Each number is 128 + 24 x the weight over its row's rms, rounded and kept within 0 to 255. Layers, rows and columns count from 0. Numbers have three digits each. The size before them is the row's rms in percent of the matrix's.

# up: layer 2 MLP up, 512x128, rms 0.218, rows 374-420, columns 0-63
# down: layer 2 MLP down (transposed), 512x128, rms 0.205, rows 374-419, columns 0-63
up374 098:157120122146162156134162099124079088133124103085140153140105170089116119137116112106101118147094140131087089135142114111128128083132185129128112078129136137141117106119130092096117131132118093
down374 097:133104126090135099100127124126130127156126114139138094105159159135160101102098144158166103166109120128122137135108114123149120134105112106151141134091149143143091131072115117096135145141097087
up375 112:171122113103127132115124154182127112124098140170144146154124149125099090124143119131143113089078185149085098152149138102134105099141149201171171155138122128124108155153139107124137097150122138
down375 107:106125170141145129167179123101107122158132110082134136131113140112107095105150152138151122118121153121095113119163103164114126133081108146141109114150133112153144108220143155135117157132126148
up376 101:131116149089147109105129139155098116102097125165118084159076124113068106116136119133141101088132131157110096133128137103165113140092148139158147102124143132092140159140144100113135079113076150
down376 102:094077145135160149131160146069089113126108117105140137150171135092113159120125141162122145123124105153132151122144072097130120118107089143116125103115121114115138078125135118143153122152140173
up377 109:147138149156106154081111130133168131133169137126135133110135157128115078089104144119138127087109102111133123116129112150134140120080151136099139128160126096119097116152112110117155117148145103
down377 107:122107149110129120169139124142083108159101130093117119078159127114093125124155106165115089101136118071125137122173151104187140135102138155176130121123149143133069135126128139155144128135131093
up378 095:114068110107162138142116091183143110108094153142148118079142122118122144137136072146103139132129150177168143152127137132150121120137126116085064105147158150122133129129135145150109112077131183
down378 096:150149159130095138133104108105148141128139121094097147106107129141131123166115109121116102115139125111112093138127131152132109110143143143169165105150135152131108093116115123096109137135168103
up379 100:151151079108086133107171084131127127140138131119152127149158130144110076139140131130138170121130140160119126112125072136178125076172121144133110118069148117115124115131083149139139131159114106
down379 100:122123166114108130129145122147092162146114112156099148131091093125158111148108133134169119122120111094174153148108107120143169143135127152103153097119171169121087103168113112167145115122123111
up380 102:115125124170114103129138148161112136091115129123166136128110162132093128099161139108162123104155111125093132107164084142130125122123172088094144128144151124128144116102118065153167136117123161
down380 099:180097122125113124163128119189150122131159166130143161155167158120149113130133123132149167124111114140117156146110114120124110150158136140126143140112137162103125126124163147136129119119107140
up381 106:127159121125125139138110118124143152168166175132125127118138151115108126107169115140109143135151123130110141129160091143096151147154131140056106131152125124097183142115114158110122135143132135
down381 104:142138127129115094177129150137111116122144106139116116113068156112102113142153078113166105128180158104136133101145132156109097144122142089111166129127141116082125148119132129125133166137106164
up382 095:125138115128113137115099109123146138136090117125150088110088156141087144104118110114122128141131140112127130108149112107156138144116167127127112182099158129113106057119069105189109112119115139
down382 099:115133082168101121107146128123115132149148143092146118122113137111133127087129111152130165137125093099139108090116120111067123179129109120153151137107111134163138121178161100167131136128143111
up383 110:134104121139128113135136089132106088116172107130171173105107140100119105144093111130159129113145150152184104156156122175130130120163146189081150158134121126108184139165169108110115094138126095
down383 107:102138150115160152126116121127117064115151131167153114108105141178127128161146139126154127163144186097105143146111134119091192089131129126133132120106075122131151082137137158124146168106122132
up384 100:144134149120079102134178086116146137182075138138091145117129128137115090133148114157131138142129141167145121133116140148081124127141135141125122081175157112138108134126128093115178158098117158
down384 106:119078158146123136136153134083109096123083120135162132130137117126082105150160121128157129152105130121178118088146138177113095085141145179140149163137084117122167127103143103118142101159096115
up385 104:144139131146126126115150124168125126139118126128113179162095149146116120118170129113142118099120116095110061132138103089096112106138139174134147116154084119104184123137121099110112140134116119
down385 104:127123149157122150155125145135090130162127162121128101116169162138095103146174120160126101127140136121109124057138119122165106139160063143182181109103140135172112120132113139112141122109108119
up386 100:119129138149184155124128118109131074168127163154164151100148126134130092105112116097137154142082145154117148124179116121121110116167174122116121140122128081090130132106105131114101094095166124
down386 100:130114116150151162124141117146089120147108093104174143120129037109152151169121126152127144171114117123133130132120158120163128141108146085137115165091122137096143136129082125180149102078110155
up387 098:115113100111116100135121149117127115104142152078130118182138139127107157085098144097154182088125132152114096114134094107103119108169111119140114138098098140125151100117148142104123121078145136
down387 097:134135162153092147125131135103124120152117122103147122095087110102094135113124133090150110099066059143138087056130124135129181148141118132098131101141141174153144130162146123145136130138071161
up388 103:113087131128147122100158101141134133135107137104127131128140121126101097151125077113149127152132111153153146111107106137140105141154119133090138089107132146150122120135136148141139141143080078
down388 103:143155091121135142131070131161102173130115104131127135141135162147173145110186152143127105140135100099158071139097131114126157099118096129168126148122115144107093155168112148121137118161124108
up389 103:192162141151127123114144152123129142139141148114152107118076137097104100109143102123167127058125124116087093137135123110145111112107112134106123128143145091115128125088090110130134154150132143
down389 103:106130164141153151149150136095144130149104109123113149082090137112119113118133121151136095155104115148138074118097118163131092102090140165176099140141115155134139107120155104100114068109117132
up390 102:089155147136113172118140096137143132113132090167132101120138129128121108141116113147161154099138165109096107123118138082101122118167117116068117108113123106122151120108149122131140076132132126
down390 103:151131100129148114139108107097127108124136165089105125123128152152060091123156136146157112133137132104101067083118101110096138124161161111083093118113095109181113121105153148134157098143108143
up391 096:140104103135111128115121126115109143142166121181120155142096203080118089099176107139096099167110105154108157171129128095108124109142161159079138111135137126104134131147187126116164110131129120
down391 098:111109119141143142125132138105121133109124150143142081152112149090151127117100148111089109099108101078135106076154150125119081136119107101115115118188111142108137114122145113129127144098112194
up392 105:110091118114098100076142150113119059124082119128114105163118139107110115113171126155145129143109100148128161108146122150152139140127160110145142092133123132146124072113129123131150115112086139
down392 105:110071125156162154119174161119085084103169122112132093156161132091124127148129119119113117141163106118143144130113104112086117140124104114157119181140124143126083146071149148087135141144105117
up393 094:108143135114125143124146094120151110160122131172089143133085140123110092135171128119117123144141135175144144139159123168110070156121128151141135132091094163120092160116175166118142145144109109
down393 092:132131098142106164126140145121091138158131128132114113159137114128140130102183142138138154132140103104110164141116121118133133172095106141171137157137148116139106157170143149095129144144140135
up394 096:150137129160095155128116107163151107164152140085111139131085163138121126134125136112116153120115209097139129102162121154092081109118164205129106146152153066138118137105121129140116141128110144
down394 099:172162164153157148169109124154124122088160109120137126152100149161180122135082151130103127112167105136132119131132123125121141128126087133111123140134087121134108153119124164123096150128121111
up395 087:147066163138115131125159117138160139095076124160108124153118110146114130111147124121080095131137131140096091130145091090170101126158180117127138100105103145087131150149137100104144139113147125
down395 086:167086133141125123174114108127133150130136112132078123090151103151165138133132187166122150162150118122094132149123097130129141134149145082163153138128122114100136118117141138152139120099135173
up396 106:170128144120107138104169108153140114106111163139128170134135167127131133115095126125076136105158184122087143104124123146134056089137121113127140140075110112139155139121146132130130134118156155
down396 104:108133107175131127117136144114136113144122166086106119134131149140136109135111110143135097110125127123128155125121145147125095110179086131151126169153138142102112133117131140076148182103128100
up397 101:129109119074102128105191129139103073117096137116147105147114172145103123133130118098128148123114112200109095124175119123123117139133143121125145110131147102112138093175130106105104116151126124
down397 097:161092155097100090147147138149136092132135090134148087100138119110143174127124119118127169150174140142120145087124072097139106154103124120129132091140150096120087103111116126150119129132132151
up398 103:112110104130119145139157111137127108132134124102140121158094150159107131127095139112107172145128156109201100138138080138101160106133138136085113154129106107133120129150169109121161099099098133
down398 103:121151093140129115096113145107171075127143182128127140161155088125125119089180128157136136120150095152144159170132139164153164110102146074104116125088126158173119094121134136089137118127115119
up399 088:158138143112124118129124141104170107149094141103098133127124148145081146077121100103124148145096160125131154113167148122106092099125150148080134162127123147137135129104125127187107116086169107
down399 083:144134137085186098139143136095181159108097134090145118120113147167156125169137104116154159138124098183150157124081119123150131140113117113131144157130127124129102139141148180166110106117107065
up400 101:115132103156162106127150134163104124122159123163103148121105117108114134120155095121079149086176127111089119144144134152157145127115173183113116104118151112116161164110139098186120133129134115
down400 103:119139114139117138138097115080135141140128136106131108134115150153187121133098126137159123165110114122147133133095118159111131135111110159100119083115175121108147154093112152105131136119123085
up401 096:149120113120133159103149140171143144147146163175123094154163137152119112163148140155127166119116170114125145138136140144109135117111108121075089150154128144124157134158094165121113116169151131
down401 101:114115106132132135060120123102134073077116157119127089108104119160068132154142152146137156115109144136145147118135070159095137145134156075141131123140158092148101105163146126131131122117132118
up402 094:139133136125118125125087153135132168118102117115144133116155123144105099107091111109116139107100178111127148111113104142122109129109131128120127081143118153139089150069100090127140086110110131
down402 098:096113156164121140191128127091117099107111168105170129121142147109131131142133137128111131168141124081117093122135145141090109136128140144081125106121125148152149151119095140133152114134130198
up403 099:125118154123126156140151137145123124110106090129159140100143133096128144107103110105118134122156110125129145111126135139090168101094112142140132122089112114111129109116158109100138146108202160
down403 099:123116178135138129142158109107084113171111117143128052124128140154174103105149114115163098156117125108133087105109102122122157148091130140113147097150108166146146147131131126136078132152138112
up404 106:087134132142128148068170164151097157100158103139109166115138142136125147100129128090142101122084162124106085166129104132154109122148115137127121122101140124141167082088159146158146152102134124
down404 103:154143138165126132136160127125108083105177099150116104125097120136173115155093083122160131187124142107087133127115156110094105136112145126096153141098098154113120090143134112142126174102130117
up405 101:147123127097082124086150112124119116181144071178128115137106127139124141126130080112116112110098138145125150123200127096127105081116120119107126146121086105122100130155110091183111089097158164
down405 096:135144148120151143109127111142123147115133139132099138120092139098154101107167107142120122135109137118117147079135109160122143117185130098149160080151180141116123180098123128109135096092105072
up406 102:117120124136114136139148127170105133135128054098090114146085110124109158114126118144116141106146111119094115114169125103140086109188149120075113107094132112114113138173136125118123138109126135
down406 095:135101099141084108192121133092128120135110080122138131145147107131109153142101126117121100126191088119144113139133091117123105175107100103118136100114103125113114118204124124158147143082090131
up407 100:133159127120136103114116132143183120133130141105152156122116136133125119147142087142128186111117102158190127097142159091097089155136115137132109092139159141103131107134112086134116128086147133
down407 099:155127162106117102176099129112124145109175163130150108149134103123133130129130139137120158120135148133137136196137129102128153157137140130167153140094138124124141151144143154126165121113121152
up408 093:132157074156177132112130139137151098131159142109179148164105124112135132094127108144123114081130086113109128149110156132134109135159136147107158133134120158096185129150150132107135104144109109
down408 092:094135108156130154145150143082098120161148106117140104131129081145172126122086111134127108137143085131058152127117127128107135139096123124157182113143110159133102085139137147092132127142137125
up409 097:111115142118116142118112156189109138174108128112132166111111120134112074104095095140162133150107137156130127124137137125136154129137131106115153110133150115091137153080147097133149104169125165
down409 097:119100149142176123153098174148108142140130113094157109091136105142117129150134089146124121175108133140117161146138144100138172150117128088119133131172134130117124133121118107101149073168141118
up410 108:182093125122093147126170107176180124134091130144147112109147150172117098136106119160140128108120105092153126134132127149128121125154067117151137141159118120128146087090125132116134124103160151
down410 106:143125136081119137142094124116126113120099151174128145130127090124150093136170108108155147106096134165124095088102110184163129169092108139104083115137088157131108096097082122083122125152149144
up411 107:126149108110135140106159134139143105141103155119119123115115128066112093146131112159120150131132119106122072076132124181132133107166155165097135158132159119150131097121107154120113103135183145
down411 099:125133102154144143095108125133123108142116184121139101109131078139093070132090137134109134132149165111147100115126115154185127127105118149140193149100146124120121113130129141114108119093159137
up412 091:115141100123120161149111136170161151092077108110156158155086115116123076098118130122132142114132178083143122097142123142130099137130117122107091146141146142075117101101137142108108103113101133
down412 093:094110115142109104167155128098159150122111096073135130164159140117142114113063092135114101112162142120160143132110116135119147154088090135133156112152129138122155135086163101129120135159116138
up413 076:160137117125127136140112108124106069121121146143133120109152124126106161152130133176075133149059164118147137114165100117094137104108126132120103164114116117120141138160073146174176091124083112
down413 087:170146141154161115159151125147119145093144138134158088135116137149188134145129151112140148160144127109180114119142127159146146142113089103142157130132117098148132136111105140145131146129099113
up414 097:139112130119087131117109133105156143173164122075137105112156160125121148104148167121166137118097185134104117115151144085134097130111141139154168146151125117093107124110096096123132124088123174
down414 098:129111143133103107158137090146148144102113137092115092147106156170154156116120146176146070133131134102154095102104076173135127124143135149113117113131107125164112105114096141124079085115159117
up415 124:149089103123169128106136076166139120128123120162144121114151128138118156148119135106148143074091153151135133112138089129147136121163162119103129102069128134101123145151138126140138123156089096
down415 117:104153106176075140168100172102164144140077119132123147168151112157086097107115108124147147158136150141136124101135137108172131116119148132084148095155104113083135136141111092123139131125128110
up416 105:133141128077118151135136120174133116084143094110102133138105122113106151129141147120147162107154182169139145187167106115095110089142105104126130156152123156069167148125127152111128134122132144
down416 105:134143137128123145144118129128152142170095151127145089136122110129106115127119078177103116108129122117111090112119059137103136096118119156089114099177111116097095147161141114185148101097170128
up417 091:185145157127108089119111109117134057176109134144122141127123129121124157144096161074128152112139134124129119123168057140097113129142125132132121113138136074136120112115109160104104071067115153
down417 094:137135151160155126125115148109126124152106108111141122127123124135137100140083108120199130157147095170146143087127113093111126140126134115144152106176134119137119113133081162099156103105087142
up418 108:107126116152119111114122084164157114106127125117138108132111140144107126158155154116150179083114116094108082146126127121091166128135144130099128097073085095130137099102113085167108133088118110
down418 105:084132140079091144131166100148081161109149123166121148103158098166139113115107109098148113058116129155164170152104119122117104132096126158126138147108157128117100117149108136117116160120142128
up419 085:098102163118129124119115107131171114126171097105135130101145158152137097099126123113153170105141139136155161133130107176138114096151153141105096109112070120135120095131118135105134120130091153
down419 092:079118158142167145141099125140157116141132134130157163148119103100114132120098158151160090128158111141120114119091139123108141152146179134117153149175113141153130161131104128110108159177082133
up420 104:140146111126133165129178097121137101126091091139122172089151135090109161124123137099110136107117138145137163107133159120101138125161134157125139127125113137118113140154127074105136156086134165